Weights of a small GPT-style language model, trained from scratch on English Wikipedia: learned positions.
Each number is 200 + 40 x the weight over its row's rms, rounded and kept within 0 to 999. Layers, rows and columns count from 0. The size before them is the row's rms in percent of the matrix's.

# up: layer 8 MLP up, 768x192, rms 0.163, rows 407-431, columns 0-63
# down: layer 8 MLP down (transposed), 768x192, rms 0.163, rows 407-430, columns 0-63
up407,089,155,237,172,179,173,209,211,185,207,165,157,274,169,164,205,201,179,197,242,227,213,214,213,249,182,192,213,242,245,212,172,144,196,153,195,198,233,159,190,181,208,190,262,278,203,244,204,163,156,235,217,168,126,261,240,283,206,208,81,178,75,213,212,228
down407,090,213,203,191,198,214,110,195,190,211,219,174,161,188,277,233,294,209,262,177,204,218,205,228,160,229,222,252,218,201,150,218,221,140,126,205,116,205,272,246,173,241,276,165,264,253,168,176,226,268,252,152,285,273,201,209,161,134,131,308,206,252,273,197,170
up408,096,245,181,231,157,121,185,223,274,183,187,158,123,144,169,191,194,228,187,207,297,211,161,172,211,228,215,204,194,191,200,259,224,194,140,158,163,208,219,274,134,218,173,163,231,189,128,282,210,155,244,113,298,315,164,193,210,180,216,200,221,208,182,173,173
down408,090,176,176,228,160,281,276,201,201,228,176,257,179,189,180,152,164,218,177,183,192,173,225,213,216,96,227,194,197,220,162,265,135,265,221,191,190,144,211,185,254,172,221,257,187,207,205,146,241,256,196,182,128,210,296,217,246,194,138,168,167,144,228,144,147
up409,092,140,177,236,214,204,170,185,150,206,249,233,265,131,224,195,186,201,193,282,225,204,204,219,211,170,179,198,187,155,232,221,268,142,181,242,257,150,239,197,177,283,186,251,197,232,155,172,186,181,122,256,291,309,168,259,186,216,202,231,191,166,213,223,208
down409,098,131,226,171,251,195,133,171,200,244,196,162,223,200,119,188,163,213,163,185,207,187,269,163,157,221,200,230,233,230,227,252,203,207,209,210,209,223,192,161,171,247,227,180,196,174,137,201,172,202,254,232,144,191,229,224,198,220,181,186,202,91,169,280,234
up410,105,222,222,295,231,167,148,121,183,210,103,240,192,185,237,168,201,151,214,160,168,103,178,221,163,185,117,155,248,131,241,252,253,209,243,205,243,172,230,192,233,196,173,164,253,146,193,265,246,153,257,192,153,214,146,204,180,154,160,173,243,242,257,216,231
down410,102,134,160,166,128,185,182,203,201,242,218,161,235,145,222,166,157,178,172,197,202,195,289,71,267,257,227,157,164,211,205,198,204,232,240,271,147,146,149,187,214,192,153,189,218,187,325,189,201,216,152,197,129,182,229,206,190,154,291,199,241,229,153,207,197
up411,086,243,197,178,144,182,92,156,162,156,189,253,243,219,195,160,251,226,155,195,202,226,276,179,256,259,154,157,184,202,178,230,233,175,108,199,132,212,237,226,239,201,157,199,224,180,251,175,176,223,167,183,193,164,273,240,140,194,219,165,251,180,151,262,196
down411,077,181,178,188,232,167,256,204,148,180,252,227,248,180,148,180,167,209,254,309,211,200,222,247,196,183,200,251,242,174,144,209,169,237,219,227,179,197,164,103,150,167,240,205,184,208,197,227,159,213,259,288,137,154,189,294,238,155,216,180,208,209,201,198,194
up412,097,153,171,259,159,103,145,158,206,189,188,216,152,247,204,311,186,117,142,246,215,163,125,221,244,208,230,194,225,198,282,154,250,219,236,200,218,240,275,211,209,173,248,224,225,195,193,128,186,200,200,212,158,153,152,205,189,189,145,131,267,153,144,242,114
down412,088,150,191,197,188,255,207,248,193,185,136,155,225,150,104,195,231,263,167,295,99,247,209,260,270,161,196,232,184,214,150,151,227,196,138,210,195,215,241,181,183,270,211,224,205,232,252,237,133,200,150,186,184,207,224,188,155,156,250,215,190,245,229,161,208
up413,105,209,220,263,207,194,121,93,177,152,223,202,208,188,275,199,181,209,190,246,150,190,244,203,214,160,205,188,146,144,189,156,182,235,264,229,239,196,215,203,256,213,193,218,250,208,187,143,164,155,201,155,264,242,154,149,204,222,220,259,119,170,181,162,195
down413,095,255,219,248,205,182,194,249,224,242,226,155,180,279,236,206,255,191,143,148,197,128,144,246,241,159,230,134,246,196,231,191,134,161,200,275,241,152,245,150,263,227,212,217,166,144,321,238,235,220,169,236,187,147,166,232,230,178,255,194,261,159,187,238,222
up414,111,239,189,141,199,134,216,231,228,249,138,165,264,137,276,171,104,264,225,205,169,179,137,150,248,174,174,202,236,189,222,184,169,152,230,254,282,274,211,176,156,221,92,258,208,145,286,142,235,187,282,213,232,228,219,260,209,197,268,203,132,194,182,187,222
down414,095,275,201,274,152,164,282,215,242,242,310,237,192,194,222,228,182,192,208,226,234,210,220,191,212,221,215,229,178,152,248,195,248,176,183,231,181,181,262,201,230,89,163,327,203,219,215,217,180,185,219,202,258,248,199,197,213,214,151,171,170,175,152,212,151
up415,104,185,264,217,305,281,212,198,195,186,204,204,272,159,199,190,146,246,125,306,265,125,208,141,163,229,261,114,163,169,247,157,189,128,180,203,205,173,209,192,174,184,246,150,210,219,238,182,152,199,187,211,162,198,272,206,161,208,128,247,258,166,223,193,121
down415,106,251,264,169,181,209,230,186,164,210,206,169,207,153,125,276,207,210,117,227,192,246,189,265,243,235,150,240,155,196,204,248,174,205,218,176,172,216,197,228,159,199,215,253,248,221,214,193,191,219,143,184,233,156,208,274,155,155,250,229,171,247,196,239,147
up416,106,220,225,239,239,174,191,165,207,212,247,229,159,230,152,221,198,176,212,162,201,210,144,211,221,211,171,211,226,242,210,147,186,202,275,296,172,140,277,227,252,176,202,217,175,169,197,217,264,191,221,167,175,195,159,195,184,216,216,179,173,154,181,221,210
down416,098,208,245,163,250,121,152,187,215,200,176,208,217,191,207,128,221,204,144,212,225,191,189,216,153,179,201,191,175,277,140,271,278,168,203,228,169,137,202,218,153,211,211,240,205,243,224,159,207,235,197,205,222,261,223,149,243,203,167,162,207,189,245,225,184
up417,111,217,202,238,221,191,217,167,175,207,210,192,202,272,229,235,198,187,184,180,147,208,188,193,157,202,149,160,216,217,171,161,217,201,163,228,227,190,261,166,199,206,231,203,136,231,215,223,184,162,165,231,207,274,170,220,165,218,211,220,220,266,242,238,148
down417,113,129,248,162,212,230,203,176,145,160,178,225,211,171,157,281,153,179,224,132,210,217,214,191,242,281,207,273,203,287,189,223,116,254,222,131,199,154,252,183,211,174,112,199,162,150,189,218,160,148,255,219,162,162,234,223,216,232,221,250,232,184,208,228,195
up418,107,230,177,202,174,221,233,239,221,189,214,176,132,196,181,228,182,260,233,192,141,209,271,146,236,214,167,220,222,252,177,179,199,207,239,182,231,188,196,171,193,268,227,207,281,163,227,257,201,108,184,259,234,227,189,149,237,200,145,129,141,240,132,136,117
down418,108,202,232,200,196,183,122,205,105,266,235,236,267,243,134,183,235,221,182,181,268,173,236,213,198,167,176,270,182,235,190,184,214,168,175,185,229,172,126,196,177,256,261,211,225,171,159,171,126,165,187,219,193,199,146,165,239,209,186,185,259,165,186,210,216
up419,095,235,177,198,139,235,189,160,209,187,212,234,191,154,228,177,231,209,212,214,142,190,253,229,237,237,234,180,194,241,185,194,280,166,193,148,163,237,208,186,240,162,140,242,216,236,197,136,174,202,152,243,272,146,196,211,107,139,180,189,196,171,245,183,228
down419,110,204,190,214,205,178,191,54,142,318,206,214,235,187,175,216,186,278,181,258,285,182,182,148,252,182,122,226,178,234,230,242,188,195,304,108,229,197,225,242,157,155,210,206,170,178,175,192,176,275,199,171,198,220,194,262,155,237,174,258,177,179,257,205,216
up420,107,150,203,106,200,165,156,251,225,243,168,169,191,240,182,194,175,207,215,213,167,207,203,191,195,285,121,109,245,257,158,285,182,195,205,185,142,330,160,131,201,146,178,160,182,193,171,213,209,215,171,185,185,236,192,206,160,206,126,213,192,186,206,164,169
down420,096,246,177,247,217,299,181,126,163,219,268,188,215,95,136,189,223,130,220,189,199,208,181,174,214,173,215,287,187,167,230,212,207,294,157,262,196,197,232,286,197,236,167,165,168,249,242,218,257,226,184,145,186,190,182,208,177,178,244,231,149,142,215,195,194
up421,105,259,271,96,141,227,206,229,235,211,179,203,234,187,219,150,193,224,247,207,154,168,230,207,177,193,146,259,133,228,177,159,176,200,162,202,236,202,177,203,190,233,243,214,260,215,181,204,153,252,217,197,201,228,204,182,124,222,223,207,242,217,211,238,223
down421,104,167,173,193,180,177,144,214,236,231,214,207,176,184,159,150,286,208,179,182,196,173,158,214,259,223,181,164,181,175,254,190,274,198,220,213,134,167,169,212,259,186,166,203,216,212,118,255,157,220,216,172,196,246,170,176,243,246,225,184,220,224,175,201,237
up422,106,298,294,174,108,212,133,191,178,243,191,178,204,148,249,255,212,201,219,170,182,222,244,167,194,155,169,135,241,132,221,173,195,221,228,206,127,241,196,169,235,197,248,254,137,235,231,227,220,185,176,289,216,205,182,234,150,184,240,181,234,206,213,161,215
down422,110,211,142,148,166,239,217,183,195,235,216,179,269,209,169,204,115,182,201,250,267,229,204,244,187,225,187,272,202,173,218,136,166,270,251,118,243,199,176,203,242,205,270,205,227,244,248,180,160,258,140,158,241,162,223,218,228,221,130,210,137,217,187,281,178
up423,096,209,171,118,183,166,288,183,168,253,200,195,198,231,182,155,203,217,264,216,217,251,174,181,205,185,96,181,219,248,242,210,186,193,256,225,140,237,248,179,176,251,195,154,191,194,228,158,271,149,199,223,240,194,222,197,229,117,169,263,271,172,175,135,199
down423,104,197,199,230,267,176,190,192,211,205,209,239,201,227,267,238,144,199,189,160,136,185,215,229,237,154,206,226,177,154,199,65,248,213,149,223,220,160,148,237,218,198,243,168,181,187,210,163,151,202,212,210,187,188,140,217,207,186,130,217,184,158,167,156,150
up424,097,182,219,217,172,239,202,267,204,181,222,194,184,130,214,184,210,187,188,216,182,195,193,248,221,155,164,134,175,164,169,204,133,147,226,123,166,218,182,227,203,188,216,201,241,180,195,100,187,175,165,157,230,188,148,207,191,137,128,255,201,194,184,203,251
down424,093,144,158,217,157,241,231,226,167,261,117,198,215,189,194,157,215,205,244,156,166,168,241,173,281,203,218,152,250,199,248,223,194,226,195,261,271,215,224,167,196,155,234,171,164,183,200,268,203,196,136,236,142,284,180,139,219,185,228,262,224,198,188,234,210
up425,092,199,167,184,162,234,160,122,212,178,209,215,192,123,231,197,176,131,218,239,278,207,219,158,202,271,192,182,198,232,114,194,196,197,186,278,212,136,235,228,202,140,219,187,142,195,182,209,240,178,187,201,177,232,302,228,249,192,217,232,156,190,231,127,147
down425,093,153,210,162,178,137,168,225,200,205,177,230,144,252,277,280,239,174,184,210,190,201,220,215,229,168,260,215,182,216,219,261,183,228,214,168,215,263,217,162,201,163,256,259,193,251,227,162,236,185,211,189,162,226,177,257,257,206,226,187,207,178,226,220,198
up426,096,187,155,253,217,250,227,137,105,159,241,206,179,193,173,227,178,160,193,242,211,178,137,188,158,200,211,217,196,228,174,245,208,187,142,178,147,187,167,243,226,129,261,239,208,122,282,209,286,131,130,237,245,183,269,209,248,195,186,179,186,125,274,175,189
down426,100,223,201,165,164,137,142,94,277,249,209,175,186,181,202,249,323,165,223,218,215,222,175,206,127,91,223,198,202,156,213,214,225,222,219,203,154,210,195,197,255,167,197,261,185,160,218,214,219,123,219,190,259,174,274,197,147,249,191,251,162,235,203,221,160
up427,099,205,256,222,100,143,201,147,253,170,210,182,165,155,205,125,239,176,182,189,122,196,227,189,217,131,170,154,275,259,217,203,226,247,209,160,219,165,271,197,144,151,287,189,242,215,176,189,235,274,143,243,173,157,194,127,192,221,238,230,239,243,194,238,193
down427,096,220,154,107,144,204,179,152,126,197,169,232,218,238,197,254,275,266,291,239,224,205,121,227,207,190,228,181,220,196,141,171,165,169,190,198,144,144,119,194,163,212,134,278,166,172,269,192,240,145,220,213,195,228,171,177,206,179,181,196,213,231,169,135,238
up428,104,172,233,184,280,280,218,176,130,266,171,160,180,195,223,140,234,142,181,108,210,240,214,167,209,219,175,325,167,291,84,164,233,160,239,125,181,237,219,217,173,183,214,192,187,217,177,178,208,151,246,213,192,109,211,199,153,205,171,234,162,159,255,176,211
down428,101,193,292,167,201,227,218,247,118,170,189,215,159,165,233,171,197,187,246,214,181,249,190,214,193,112,149,152,136,217,226,207,256,183,168,243,213,214,268,280,162,239,239,238,147,234,233,200,222,141,162,249,228,190,245,174,218,204,166,179,256,182,279,262,184
up429,093,248,190,235,157,184,226,114,175,218,153,220,206,195,169,231,187,252,236,150,261,178,208,256,227,235,174,187,163,218,215,220,158,173,218,215,194,221,244,199,159,268,248,180,277,200,192,166,206,164,201,211,240,217,214,68,255,227,225,181,254,175,238,118,171
down429,095,149,252,164,230,153,172,264,166,257,200,161,188,243,151,198,204,235,151,213,106,194,273,141,198,198,248,235,181,199,174,226,237,178,99,147,206,237,129,137,172,204,273,193,123,184,254,203,187,241,236,292,162,139,209,266,241,221,191,232,239,194,182,225,223
up430,105,231,123,218,203,202,233,193,160,230,231,203,206,215,249,149,199,212,183,209,152,319,244,203,226,215,239,222,203,175,218,189,248,258,189,182,204,166,185,199,238,208,92,182,158,190,149,215,174,243,199,181,218,224,175,222,146,120,175,180,179,215,188,220,219
down430,097,144,212,210,202,199,213,135,175,209,146,189,172,220,295,151,159,251,224,231,177,264,190,235,136,161,218,226,245,157,194,159,176,246,169,142,272,274,224,216,203,156,179,262,107,182,173,191,184,180,209,170,200,156,159,198,182,276,266,243,210,189,237,223,187
up431,101,233,184,185,189,189,212,199,193,187,195,240,202,213,185,187,277,198,176,178,146,308,130,134,193,223,271,156,227,222,157,178,224,212,229,96,158,235,225,220,246,235,110,167,155,187,257,203,156,203,280,269,300,185,233,145,197,183,168,167,166,163,259,254,180